Weights of a small transformer language model.
Size: 13 layers, width 640, 10 heads of 64, MLP 2560 tanh GELU, vocabulary 41793, 91.5M parameters.
Architecture: LayerNorm before each block, learned positions, biases, tied embeddings.
Training: 726M tokens, 2768 steps.
Each number is 50 + 12 x the weight over the matrix's rms, rounded and kept within 0 to 99. Layers, rows and columns count from 0.

# layer 2 MLP up, 2560x640, rms 0.0502, rows 572-581, columns 0-159
71 58 51 24 29 43 81 49 60 50 43 51 55 61 56 54 59 57 37 39 54 48 34 51 71 47 60 54 53 56 67 36 51 64 62 61 56 38 50 66 45 45 44 59 44 40 57 56 53 76 55 49 57 66 33 46 51 55 53 58 59 43 48 52 54 46 57 48 31 60 60 55 48 45 47 37 38 44 61 40 58 45 55 48 44 55 57 59 64 30 60 41 45 40 32 57 49 51 63 64 38 58 64 38 41 46 64 64 47 42 43 57 48 35 48 40 53 30 65 42 39 51 65 39 52 49 44 70 37 53 54 54 41 37 56 54 60 56 65 64 46 57 53 36 67 49 54 39 62 49 62 54 48 45 50 38 53 55 61 61
52 55 20 48 65 40 47 58 50 49 56 44 40 31 45 62 44 53 44 62 56 41 57 72 30 26 57 47 60 56 51 57 66 25 33 66 59 48 69 52 49 38 43 25 46 78 41 51 37 50 45 48 33 18 57 37 59 28 43 35 41 58 59 45 44 54 59 30 66 47 43 50 43 75 38 51 55 46 23 55 35 56 63 52 29 18 50 51 65 60 60 52 42 43 39 85 45 40 51 58 28 51 42 19 69 66 41 38 58 48 49 43 64 34 55 38 55 35 41 51 69 41 27 39 45 33 47 57 56 71 47 45 52 66 62 37 42 56 57 55 61 53 39 63 42 25 37 46 24 51 40 57 68 54 57 65 51 40 40 40
57 58 42 53 46 63 47 52 52 43 55 53 45 66 61 41 57 43 45 55 51 69 56 43 20 66 44 50 43 57 59 77 45 63 40 54 52 74 56 50 43 56 39 36 79 31 57 46 33 34 46 33 80 45 42 33 49 29 75 52 64 63 33 44 58 47 48 72 35 62 49 50 53 69 39 62 75 47 49 31 27 49 48 68 65 44 42 30 45 33 47 32 59 63 51 45 78 30 50 20 49 48 38 61 64 63 46 51 23 44 36 45 59 53 36 55 60 35 61 49 69 71 64 61 74 51 36 26 55 56 46 66 60 40 40 48 49 38 52 45 47 17 51 44 45 44 62 36 43 73 52 62 36 47 53 64 88 35 42 46
45 39 61 66 48 42 53 67 60 49 59 53 61 49 71 39 47 77 64 47 63 41 74 63 52 60 49 30 65 48 54 49 42 32 65 26 50 58 43 39 43 58 42 52 69 52 58 48 37 60 30 47 62 28 32 67 51 48 34 65 64 69 49 44 51 60 72 50 24 26 38 29 59 53 57 31 37 39 72 45 44 64 69 40 76 69 48 64 57 55 62 67 41 22 55 53 54 44 53 47 50 63 60 68 56 41 51 53 59 57 33 25 37 58 40 43 45 37 53 32 60 50 59 29 64 45 53 66 44 56 48 40 50 48 78 44 67 62 42 47 31 45 40 48 73 57 54 51 46 66 29 64 45 72 33 37 52 49 85 55
58 52 23 35 36 34 71 54 38 64 39 49 63 56 57 58 82 55 55 41 53 44 57 56 39 65 35 38 40 54 58 46 52 61 51 52 45 40 52 35 38 45 53 48 60 49 58 49 36 68 76 65 44 67 67 37 37 45 39 58 46 45 47 57 60 58 52 53 49 53 43 38 57 46 33 48 40 53 32 59 59 57 55 55 56 70 63 47 57 49 64 53 43 42 33 59 52 44 36 64 60 42 63 66 62 55 48 57 52 33 51 25 33 57 52 30 33 68 63 28 41 51 56 41 29 53 54 43 36 73 54 60 49 47 53 60 50 40 38 47 63 51 35 56 51 46 57 39 45 54 71 24 37 46 63 54 47 49 48 53
61 61 53 46 47 67 42 50 56 48 55 39 42 51 49 67 46 52 31 46 63 61 55 58 73 47 56 48 36 59 42 29 75 66 60 40 69 49 49 47 48 38 46 62 49 48 51 58 54 61 65 55 47 52 60 43 41 50 63 72 61 68 56 52 52 55 33 36 40 44 55 63 45 44 61 41 35 74 52 61 53 72 41 54 39 43 50 49 35 72 65 57 35 47 49 62 38 46 48 48 42 52 40 29 37 45 38 56 70 48 45 37 55 34 74 53 64 40 36 56 38 55 63 45 52 37 62 66 58 72 59 44 43 46 49 55 42 55 47 41 44 65 41 45 61 34 64 41 45 41 19 70 45 49 47 40 51 40 33 50
56 65 54 50 60 38 68 52 53 43 38 56 65 56 54 37 58 36 62 57 57 50 70 42 56 42 60 55 46 51 35 45 35 42 39 68 38 35 58 47 37 51 52 63 40 78 47 45 55 63 51 54 38 51 45 43 44 41 44 25 48 50 61 49 49 41 67 62 44 51 35 55 65 38 61 54 58 46 38 30 56 35 45 45 69 42 50 64 39 58 38 52 52 41 40 38 56 42 66 48 40 54 61 28 33 39 56 56 55 47 41 66 56 45 44 51 57 61 47 47 51 70 58 41 55 36 44 59 43 47 44 30 70 37 45 42 54 30 54 33 75 34 59 49 29 36 37 65 64 40 63 66 54 52 60 57 59 67 61 62
54 58 32 70 35 52 44 80 57 64 31 40 48 78 51 80 57 31 26 21 72 56 46 37 38 58 81 58 54 32 55 46 70 33 61 30 52 37 31 59 46 74 39 51 26 53 60 66 40 52 67 61 56 45 57 56 69 36 38 36 52 57 43 74 59 45 57 35 54 41 49 35 52 47 57 51 49 41 40 59 49 50 54 36 48 40 66 36 49 35 40 66 81 59 45 56 38 43 52 35 45 35 50 52 47 45 64 76 40 64 57 59 68 52 45 48 64 64 59 15 38 62 56 65 57 47 51 42 53 46 57 38 72 53 63 47 31 62 42 49 62 68 41 43 57 28 36 21 47 35 36 46 67 65 59 49 66 39 83 56
56 53 50 55 54 80 46 32 36 49 66 70 61 55 39 33 62 49 61 44 51 47 47 47 63 49 59 46 45 52 56 64 62 45 44 47 42 50 50 44 29 56 29 41 52 52 52 57 46 48 54 46 69 36 39 48 46 37 57 53 42 52 52 58 57 36 66 46 48 48 50 46 71 57 63 57 55 48 49 36 39 36 49 63 62 33 50 60 33 30 39 44 52 44 61 65 53 47 70 61 64 61 54 71 24 61 56 33 27 62 37 57 48 60 51 57 36 29 54 61 36 36 49 37 59 69 44 59 37 62 47 65 49 76 49 45 54 39 33 48 69 50 56 35 35 50 49 46 39 44 44 59 46 63 45 41 64 48 44 47
57 43 54 41 41 62 46 44 60 40 58 41 35 55 44 53 64 72 65 75 48 54 60 44 54 35 38 60 68 51 38 56 55 53 39 51 45 22 59 67 49 30 50 44 24 45 54 51 40 40 43 41 43 56 41 64 44 75 79 52 54 53 58 56 58 62 40 27 44 44 48 83 41 54 40 49 56 73 65 49 56 47 34 49 52 66 31 38 47 43 65 50 39 62 43 50 62 52 39 57 46 42 42 73 63 62 41 54 38 51 48 38 27 46 53 56 62 62 33 52 38 43 46 35 40 52 56 36 57 23 49 59 30 36 68 67 42 48 44 57 41 73 31 69 74 56 49 61 72 53 40 48 43 45 58 55 49 32 54 47
# layer 2 MLP down (transposed), 2560x640, rms 0.034, rows 572-581, columns 0-159
39 44 57 56 52 64 28 42 44 14 28 43 55 57 54 57 81 48 49 38 53 43 26 39 32 36 57 59 90 51 42 45 41 45 76 46 78 60 46 41 75 61 57 53 71 58 39 71 64 28 42 46 43 37 64 54 40 49 46 28 55 50 49 74 48 55 64 43 50 51 58 52 59 53 48 58 27 46 47 44 51 61 67 40 49 87 55 41 51 70 47 54 32 41 41 54 53 57 54 51 48 66 61 37 51 56 31 19 57 69 72 46 38 50 39 59 53 58 44 38 52 58 37 59 36 61 57 54 62 55 50 56 48 67 55 47 23 39 38 76 47 56 52 12 55 72 57 58 53 61 54 47 23 50 38 77 45 66 51 50
26 64 61 37 34 55 41 40 41 70 45 56 55 55 56 34 56 69 41 56 37 67 76 40 27 73 58 43 40 39 49 64 46 67 53 56 39 48 46 79 55 42 54 29 65 48 68 37 54 49 15 36 60 64 45 58 54 55 59 38 30 47 56 40 56 70 44 58 60 47 44 40 41 36 63 84 56 65 60 44 62 44 44 37 46 48 51 64 52 27 46 62 46 68 34 48 60 37 36 87 37 59 59 67 51 54 51 53 31 53 82 72 37 57 45 68 47 40 52 41 43 50 58 42 58 59 39 54 60 56 30 54 64 34 37 47 53 69 63 19 46 48 45 41 69 42 55 67 24 70 57 20 45 32 55 47 61 68 54 48
42 53 43 33 31 55 53 46 39 50 44 55 33 39 60 39 57 48 54 73 38 43 56 50 33 59 66 47 40 80 46 52 55 63 75 61 65 50 56 46 28 71 63 46 46 39 52 57 44 30 42 53 46 32 42 26 54 66 46 48 52 13 68 30 63 31 66 59 24 50 67 40 51 75 81 61 65 44 58 64 78 56 60 52 81 53 48 56 57 30 60 52 64 61 40 65 56 38 59 47 56 33 67 39 46 42 65 53 50 41 38 46 56 33 56 50 53 32 40 58 35 43 60 42 54 67 45 50 38 36 59 55 53 62 65 50 35 33 54 43 35 41 48 36 58 56 49 63 66 42 60 39 52 54 40 47 59 28 54 64
33 56 53 60 55 35 64 24 51 39 47 73 62 71 31 58 43 60 77 48 57 57 46 76 45 74 50 49 53 35 70 75 48 55 45 50 72 59 47 54 44 35 70 44 74 36 71 60 57 55 12 43 61 56 57 38 37 64 21 62 39 51 57 34 57 35 21 49 59 44 67 59 66 40 52 43 21 42 37 66 53 48 34 57 71 39 54 38 54 53 65 58 34 61 49 55 30 65 61 51 54 82 80 40 67 23 49 41 30 26 53 31 37 74 39 78 43 65 41 40 38 60 52 38 68 36 82 46 60 23 36 17 42 25 56 51 74 27 32 56 68 52 47 51 33 56 31 44 48 74 59 81 58 60 53 54 56 55 60 52
50 52 56 52 35 55 59 45 41 44 46 65 45 51 40 49 44 41 71 59 45 58 48 54 56 53 33 39 58 40 37 65 66 42 48 41 63 59 63 55 28 56 43 52 33 48 56 49 65 38 31 47 36 46 48 43 64 56 41 36 37 31 52 53 38 67 36 47 36 59 51 23 32 51 53 46 34 53 61 38 36 41 53 51 62 45 67 38 39 29 40 59 50 51 57 63 53 47 49 43 36 45 52 49 47 55 42 37 29 46 41 53 39 48 40 48 77 64 45 58 56 54 42 50 44 42 38 54 61 62 47 53 60 54 54 38 51 50 44 52 65 47 59 57 55 52 46 33 48 55 54 62 59 40 36 40 60 29 63 62
69 41 55 39 64 47 44 38 54 69 29 33 52 57 40 42 33 52 47 44 47 37 50 63 39 36 45 58 48 46 44 54 45 48 62 41 37 59 56 45 41 41 65 34 53 47 69 55 49 38 52 38 55 58 50 28 58 43 56 51 54 42 56 34 44 26 61 44 56 53 54 49 65 25 58 44 71 57 44 57 59 41 46 59 46 44 38 36 49 50 71 43 55 39 37 54 64 55 58 50 56 54 33 67 57 54 66 54 32 52 58 44 59 67 45 53 59 51 58 56 61 40 47 58 56 46 57 52 69 50 62 42 47 46 48 49 45 53 49 55 54 38 60 49 38 53 58 39 49 62 57 59 46 66 41 47 32 59 51 58
36 48 33 40 68 46 61 51 25 67 49 44 54 52 37 57 35 41 42 55 49 48 55 55 52 49 48 54 49 58 64 60 58 58 51 65 68 61 57 29 33 33 64 41 45 33 41 38 44 45 47 24 47 41 50 43 57 46 37 60 55 38 45 52 77 39 60 58 40 46 50 43 52 58 45 61 52 47 36 55 81 58 47 32 61 49 48 66 35 40 43 45 33 47 68 64 32 61 64 44 58 49 55 66 63 48 62 63 48 32 53 45 45 51 41 46 40 50 81 48 36 59 46 49 52 59 49 60 40 55 50 56 55 42 36 55 36 43 55 63 65 39 50 43 67 53 44 45 53 63 55 47 29 42 49 46 62 60 70 81
29 40 60 57 48 26 69 75 51 79 27 56 47 53 68 36 60 49 05 64 65 24 61 45 72 18 58 36 45 29 34 43 66 72 49 57 46 66 49 58 78 40 56 69 66 69 55 47 40 37 54 78 63 24 30 65 43 36 29 72 58 90 42 61 63 55 30 55 52 41 49 54 58 74 69 55 54 37 26 83 10 49 51 61 56 46 46 50 64 59 50 61 90 38 52 33 58 24 32 40 34 65 28 51 62 13 45 47 47 59 64 39 47 51 59 39 37 35 58 37 72 50 58 57 44 48 54 33 40 38 34 53 70 47 43 48 52 28 27 33 56 45 64 39 55 20 58 51 52 62 35 29 70 56 58 69 51 54 52 56
46 59 50 42 45 52 51 40 63 53 55 44 58 56 58 53 63 51 37 45 37 52 36 55 54 46 52 63 63 53 58 49 45 73 55 28 57 54 39 59 42 59 57 56 56 69 46 42 56 63 41 54 36 43 62 38 46 65 47 57 60 47 19 50 54 41 33 65 47 45 68 53 19 61 43 39 60 51 58 71 59 61 60 44 57 41 60 56 60 51 62 58 49 50 45 48 40 26 63 43 49 61 46 43 57 41 61 52 64 55 53 59 58 50 46 57 50 47 44 41 66 48 58 54 33 58 45 49 39 52 61 38 51 54 59 45 46 42 44 59 51 54 48 58 56 39 36 53 43 64 37 54 43 54 44 52 46 64 39 62
50 57 35 46 48 40 69 39 37 77 50 52 30 48 46 47 44 47 43 44 45 41 69 66 52 39 45 48 62 67 60 44 56 48 28 58 58 45 56 62 52 42 50 53 61 53 36 53 50 59 54 40 55 52 53 49 54 43 65 60 43 50 55 61 44 37 53 36 54 41 51 47 46 57 58 32 33 38 53 40 52 38 45 53 54 41 43 37 33 59 35 52 34 47 40 49 65 49 51 38 50 49 59 54 65 43 49 55 61 51 68 33 51 49 44 46 52 52 60 15 55 36 52 49 30 36 52 58 44 55 50 48 51 55 53 63 42 40 28 32 41 58 25 42 57 39 51 57 60 42 33 64 38 50 39 62 53 35 49 44